config.toml
n_layer = 14
vocab_size = 1024
positions = "rope"
tie_embeddings = false
init = "uniform"
init_std_qkv = 0.0359
init_std_up = 0.0359
init_std_down = 0.0
train_tokens = 138100000
Each number is 128 + 32 x the weight over its row's rms, rounded and kept within 0 to 255. Layers, rows and columns count from 0. Numbers have three digits each. The size before them is the row's rms in percent of the matrix's.

# layer 11 MLP up, 320x128, rms 0.116, rows 17-50, columns 0-63
100:125111101096075183092137074071080085081152143136135139186164128141101109123165093172129160110114156144131152190163137146161108158103089107138140141103186118077122118173115110090165123132119091
090:177141130126099115049140172072160156089091152129118106170087125117188178137143120076139115118115182168183165135156137155177087091118119127139110204117109159086169080168126176102122128096087166
101:134106112164115070143178172183163120127100130140126144162119074142120161101077142062111139161082102103082114166143182154143099091173110122142179165083118173187080162172106120077152129138196092
105:199131097159185170090140125100128156135138112103128151112126119119117140154149171048113134096147143106140165097124124187093178141032081175105156129148118176140123166143113161046093116142204084
102:147175128077157071079162124119136162116078129102120117076110103083138094111152092132082147104100120121170146174167131151103164073131076156074137140154141154138107164164065150151119130055174119
099:176191144082148164172154166172137151103132145138098147083114091112127101116141137103072087128145065169141104149155114164089202095086088155104142139133103116106158017108133167162099104141153086
099:101180101165076120116106125182086118153143125114152053093160100109116128208068146170139092136126129135116190045141117138121088077162170113094171131171129076116100165167158159141137101131088110
100:151123127089123102132058103106209110163083139137141123175107098137136107169099145185113105101174128085140146118126149177162139158124148132206126164170217098160098090120134163128149112131096129
095:152160107178134117116113145095068150181118140160161127136152108103113119096138200086136163156149137143166137132105090125077149102144098080103178132108144141167115128120155180163166170160116114
104:134129134168142065161151130076123115099142114155130162068166104054156113077062153061172151075099115124147114195101141155110145104124131134134169142138092171111069119155092105148075108101167123
095:084151162141173016141103151129056103148140159085143116122066126069108087124133116131163136151144083073115115183136128172033139135123112068124142137152136090127170127131168109161131094094100146
093:183148125185155138104145152084153113143137164175087134142150165163096115171051144134158106102118098121092145122140128166142142105142117084138142101139116051144175138124122132122132109109156185
102:109110100135156131138099158183160157094133168148118077145128183111161108120103062175144196179127100117129066073091136098125181098151132086107209118106107154162157144167146136121110125143190163
100:115115084092148173106099102120205127136119114142156067092111113085109169183124147119117098149115139143163130133208134121171126136156129111110115155144185133156093122163134111105064177163094124
109:117137134142154149116083182146148088151143134116120134134074137159217089098136144123159129109081203168127127100150136134162168149170107145077083070158143152170096117143139133140160141122088107
099:187163108091107079105107122087133133124087125111138155083123111081113143155155140083050115108098110161099093081128161150121097162110195123193083168121142101112147134094108096142171150120130168
105:082083144223149180155135085086126091104133090123156075113130136096096153125156115142195108124103088137178141127119150096100155079095148168056131083099095157131153145128138110135162163142162169
101:151121108128164109143131112165120186089126040145122060103119143140126110081123115151072131077135140077157093123123121065175126137134139123121165157104127090178119146180153165175078107122135092
101:092175103133127134132137119087140099142144150098114124119159127069139095118137143152152121115204132148127156096109187143125133111108164128110062141118186110123092129120124159153108161122062144
101:146138044165156152098160140154165082103120088156134108099149193128143146156070113134109146098124082100116153168139077166128100130113142127116154124130157169117135076115160151162097097123097146
100:114066140164171153118129166158113078071128153165098161144137116151135062125126164112143082113113101158126094116153057180098130122133114202097114119124101120095138154125132086100138097185168146
103:115127029144078117093143099142089096182081081129059119085085189123123100159129163114144128117152109152167130163181107086144098181120099136105101082110103123219143151151160141119111152104179148
094:114165149147116154085081128098149153121162104127082071122109123123102200171128100153111112161108164134112124099152158204144115120078109164144108170161140080143082115156143099116184079142143114
095:133109112162170166075162137090118147151139119113166138171115093104151087118185192109140128115110114170100145133107171124119089107099172111202140128131070151141117133147160018129111111164145159
098:126124103110138169138194091133122113138133105122083167133109168131162132067051144104173148080128112152099102140163087160130129146189173154177125093112091100120186098174133100190113150207181181
101:121170155128084159093061192104115117146131129173105088148101097073144124136105155151164132094138139174142062122109096168122157183151094096086158127087201123150092095149105081154079165213130111
098:177179116065151129161131127092173123166132126170090163103104107080144053129093120174150172127157107127087111101090138177077118098113085136088163188057141046093119125080128149072133097194105123
101:113124057131122117153117139135112159087076153131114109147166167086139138061099147105136150130106133096096060096159164138092147140134117136110153096063113095068138128108146163120056148111132140
102:133087140105109131067156086164102120057128143103097163065190136078083084162139121116159145115127142143132141131083137150120118137075060129138042187105132118173155199176127072123171122083094155
106:156087062135118073130122189178159059128148111067148113103146117108139198091112096121072132111122108112145106115153093086141120114137162106182064122143141090138106088122134176111132170117151118
106:121118133133168138124149116157124144061136095099081133144152140100103080158078105100131085138138071104181098109100100148099110132198088136132099122087154154101152083082158138117118149157125127
104:124036084102141133141107178128105193137119115136094176077138122169143113102172130158153112041112138149101156104130130143141138110167140160159118083103108105107088115067170149080133095071142144
104:119151129145173122149121073094120098112101127165055095150124169151098143140129110140101113109155117171104151126121089106145116126119102155137108180033103152072079072196158165147072053137136211
103:104139080124165137090124115093096073139108138073100146139128129135142064188107172107063183109100142111099129084117169177110151157123094085185115107165153087144113075155112078141215143130167102
# layer 11 MLP down (transposed), 320x128, rms 0.112, rows 17-49, columns 0-63
097:122106104094093120180070140125059097108122065131140150160152138069108149165134150181207121128141148110140119096163140047165146098118172126114095157172151116174168167112152112116161135162138082
097:172165127211133192118111129143183126130096137138160155136153081125205145122087128114115098189138107138065092112143174129096097106115134121152130141133101079068163141133112097069137135110173112
102:122082133131177167169091155130129064114111160135125148061135118119123141129136126112172157123117157128109090160108161126170091099142181100076098078146141078102118138098198099071147142098194171
103:128128123141120188062139119156136125137162093095173132180170089122079143184034135070151113117139124069133135146137094165118129091112071162113155147158131108092108107132144106124072197066164076
100:138131118099147110141154130118160152149174165087140155091113112145101116074122155137146100141118125090120129114151147124108063085208109099148180091156173107166171077137130114136152097143117088
097:098151148101189200096126153073106136142088052074132103115137144146167111096166090133168176121182102114105106145106174057118161134154117185116141141109132109126136184113127189140116140107160105
104:166115108173161054132139096195149107177119146151104169140140125074175157112167111124081161128163197130068155135135068142144161201112155130083122133149124119159083077146104153133161141111075115
101:119153096141109173113142127137125169072124134095178116077134121076141140076127171093076172141116098100195106159153169145123143118139124064148124157172127131185224114151117182153206118139124098
097:131166104146147098178161072147141104070135116142097108123114160142144084142120095126199178140096177064127181164102081159095124134088141157122074131166113213089124138084084113129077106168121150
102:145136080117117137100119104129135121070205109098078130183130143098117057117128162130083122099126117064159148160141122129113161132155121080126133103121152118164104074166161119130112123093114158
097:125117092102144000106114122136099138161130102127153137168127129081196115120167125079161134106120114162119118134142124112099141122148180114095149113123151108113159158139096122137206104168127138
099:167164148148114123128154119149127117008079184121103171165091083112174173109154103136154130129130088114163089164145116130129146175142130144088123167090103123140168112107130149102165033102091122
099:142136151111085088103153124148093149101169101076101077129120119121139151161134069127085085126175100177146150128131194135141105179111152150142100117102119133154089151174155171082165125124142130
103:104173122128135163194089076160153128192127132132135148147129083088137115085079085086128177119126083161082150131096181132122164110134103107112156113137145171112140084200105160124154139148164126
109:118168122153169111071079117154108148148154116111130207111068119152178128101085160162171114092104143120092132156133162156178113155100140141124163104119057134128063138126119148115123099114108076
101:088133194116149135117079121097087150160155061120114187076178149112157185126078097195165115078169134144136157102136160086108126128111088078079103120125122166109145114129108109140135152145159106
098:104150172071136065137158119136145146064135083129120219099077143079093183097113168089140113134123028114132103080128047120166149097153122095124122166120116124110128161089112079148117098143158178
104:132121132170138238127115178078123175163087171129106117099120129085110125143119125121102126098151157107139126134176106131160118146146117140181129095167120157115255148134092100084142186067098135
101:168128162150101183149142178182133146071132147117167075098106113097106076132095084101144111170121118084099118124100185085108146076167192129118109092119136108111139147145135118118078175117136113
098:152106150074074142144092148177154085166077129098138143128136158155093076157110079139143098161165123121098175162122171166104059144111096117118127142189107081116144125083125107110083090136084154
099:144067126131140133114103163126189135000157099087120124148117147100118118170152120133094108172109157156152120111163123129140158135106111089147067141121166133041113155118110159114131116131139137
105:134151132134119178142086151137157131086133109146127117202157094150141122126106181135117121117088117110141102192139119181121114149161042107134098094117114140094112145199149131193163101138111081
097:103087114167131122089155176178136137168166140163159092120118097115106157079168110169126116161159162027130062149113147139109133140153154156119140153174156138108000146115092103125110079104112113
097:124110155120145190160068110131130142241121148104137070086134159127134174170133117078109150129142155149126108139103087175104192080095104146088103171107116072158153136192125169163105150149131116
100:148147042071118131120143101133103097145151102188143123088069158099107145073143139136147149115075088177137130155179117136132162111150125123143101165139144109091150065181138112110151160086146136
100:160166136147116255101093114168103173162076141119179099107176168124164136111155109118142141163145093164136178133164196148150159107180149125092143147173177109152176152096150133125173138134096108
098:078136107175122133124187097111154152201118113111155108111098144124047161168069156129141067131063087114110127100144144118180126136132119121112159090133172096163118153168070119175141159110095114
102:073116131076091144100155104143142141061182128179123131094172118108145087184128148163161146182185094118150144082082124104071129092106129188108107053112096112126099137103175121150145086161106080
102:134136133195139093153160085096096139204099221132151133136138216137134151107181149103101067135093131153085123147101091094127134063161142105118103161111132123115159128088130077134110125109086146
108:114138140143131212112115078159163128113074156165163081150117137168105210187103115121116120121143113091101174156171085162123101131104110131088110111062132085159133155145127138142077163148096139
110:104149131150104040156183151151103113214047176110135092133123119110149089106111118121101171136110077115111142155130105163205128124075157104157140166135143104112143138137127122137156124117140123
103:124110173212124112124077149126134180106093097134144114143131166170123161089151121122110155108076119121133052134188054087136159141113095116084125144223108138134168133115102130140089095172170149
102:093096122163157115133130103131150149115110068159148149133167106063163151109133118136118134087090130134145122101105078114110107099116063081138077155117099107125092152114172102179162190144118115
# layer 11 MLP gate, 320x128, rms 0.109, rows 18-50, columns 0-63
096:111150192129131133139156118049116151111113083118154114144146125112081138129125134149065106088129120108116135125147137114147092180090160117146113158084167154148142057125135124107132130109099106
100:089123102088129195098164101113161068115064160149095078123170112139135114148180156103168110128065142136116099169163120121087131138160139160071142147168086110109080103208084142113085149112159163
101:121102070154056143164128077101071125146150158182084148123183176149191157083130129160131141161163108120136135153111085089092069094133115136128141138110133098150097149093153124106139123124109113
097:135135166164116178143140192076156133127088101135102090165080121147129032119161144118122080153066091176157168092113155081142081093140156135137172175183164103127120127132148120148178197153090178
103:173132158141135102117135135149094140120074152160096058105171088057117161149195109146112110144135132121108092166129108079119138091132115080137132133087096137161087122052056115121082112103119134
106:157132164164179080096140174121137172052113126118111118112144121151125141140127159121075161114106115147077156141234139190168127120184090084080101165142235180120085129168089157123127104175143133
104:131090125110098121128136118099167065207140137149127168119098092134064085113142161166105099096098179109146113112156127133064142113110089155191140101163119119044101163126148129050116135130121151
097:130155122122150161130154157121182073103087081170182169096117120181158150142176148137114131094112107156114134139086149140127155080059134172122100109115087144146135131081076114104092114104133151
105:132155176101152106117113090082131157086100075108116151135155122148177066119113159135125184067135118149187130129100137053143119116127143090135121150137174150116147115120124122168124099091183155
098:089083116079120203111147121091199157041042118142150157136135136146137104098075157149132169096163148138149127127161151152172101164142120115123177108141072174122117125111099129087115124127084151
100:152121092110074136159091195101187193142093134180173142163113143135129094100151117096135140142099116088110158094145163136095111117092131165073103175175125138117109131111059145206156144121109106
099:122180162109173121095122130135137127085119128227115144086181105078123110159144169169116130149077153148102134100118130060077144094168126106128071137183147130161109149170178102089133163109170125
105:123126124120132106134053101106140074071103115117056124089149090128088105117112124142134084083129098137146119150069034119084134152092100123142171154110089118169115113145135152123108139133176195
108:126134133154141130144089200107137163133101132181104152067119139058127101076161171133168148172155106129177059090122124124160121185133184104095166122153193150119078150138079150141151139194107085
100:093152156139131145118108147093131084127070132082117114040103110203154148112114164072102090161115117106095150120199137161121175138155120099131098168150087140164109127173166106096113152177144112
102:113120128153146111171093102046187170128087102179056148140130145148151116130138132106126130182156132162087075159052110182138144080196146130075148175108137155080121126167134138122105142138108163
096:106118166095054069119147152113096160109191124168106077074126079155099133126095186094141107108158152135092071105166165121158190097143081130130135121191091151092125153095140123126104099193104104
104:133128181177169125094126189104160135151099158116081109080180059073119096140065155137145126192184147143114145126128105126107131144109143141135148130138097117106112162102153109150169107071125146
104:106161113147192128111150111131160176152173117164100135111114115094156073160114160152068182104143124123109091059127073159089099175128132118142131152122143138081053117220083180227181149079142120
100:135095160124188173079143191088114158109120112067139109138105151143136092156116186084071162100097205143165124120167103164117103089122110175095094135127099198119177158148140160111166093148145151
094:121098136146109122098152108141123130136119097110110119116086149150169108132116185175135117118122184152119102116145142160100153143137077124100140118128138090110104138080086083127125119139207109
099:142113127125177127173152205126157173190146149148139068120021150182155089119118111114149166134070149120140130089103088134111098133124129107048115112185122151101138172106139112148193113169118121
094:153105091133112182165210084124083043078149102137165113177109126109191126079129117196095092153148173180139102066094135104078092172133135111141116089100155125111165101098144152163132114142153113
102:060152182150139123104140148130133069163141099181143058089119150159134123181133143114114069160167183115132152145163100150118085115128147114154154104156067197173130160073116127172109043129133142
099:138162193169145174055089151134154149139148143147120156165141114142099099111156124115152129091171188152178082105103072144114171138146118123080147100141160133147111105032152094135108156102110080
099:130120180189127150106134091122136134176180143170065138154065155124194170163180042101198127167164140175136126105174140144113117080134132133107161138158170119140087073112154124084134143161108124
102:090136113126136080150143098080164090105103117085126158097098164064171128155107127168151126111140139153087138114128154110207132143154190144109077133214095113158159141144148149097080178135120169
106:103131150132133120096127124136127151119172097162052030077170129110085122111106119112114143134103123135093152140066140155152137192126097116144115109127106112129118122200131103167105123147115184
104:166098141141149083132124121078166136150089117112112091118103114159091095144159142161102142115061142098113089142158119173099112047089128151096109088110126164109092127122116174090146143112065116
106:106152142156064102130136129065059142171114083185115146147131117081220076097158185112134180131073100166109180128097131136107160120022111107102140152174119120108127110150107131158155139163108103
099:127082096119130099103119200164153112132137131119147138151127114101146124138060153137114128070108186140154158136155120165119131086122102065195142155103134113099133115145133123104117161113097106
097:165120104067149121173118158142088156111110128181118127095191132113145136126113089155122096126091143119118156140095176111146141136167118087090105159164091118094117084126121126145124101123125118
096:129159134089113147109121087085062201147091110146094151129095092149205125124097156150135139096064117146118136169136105073103159130113110078063114143127123171120068127157096096096107170159122151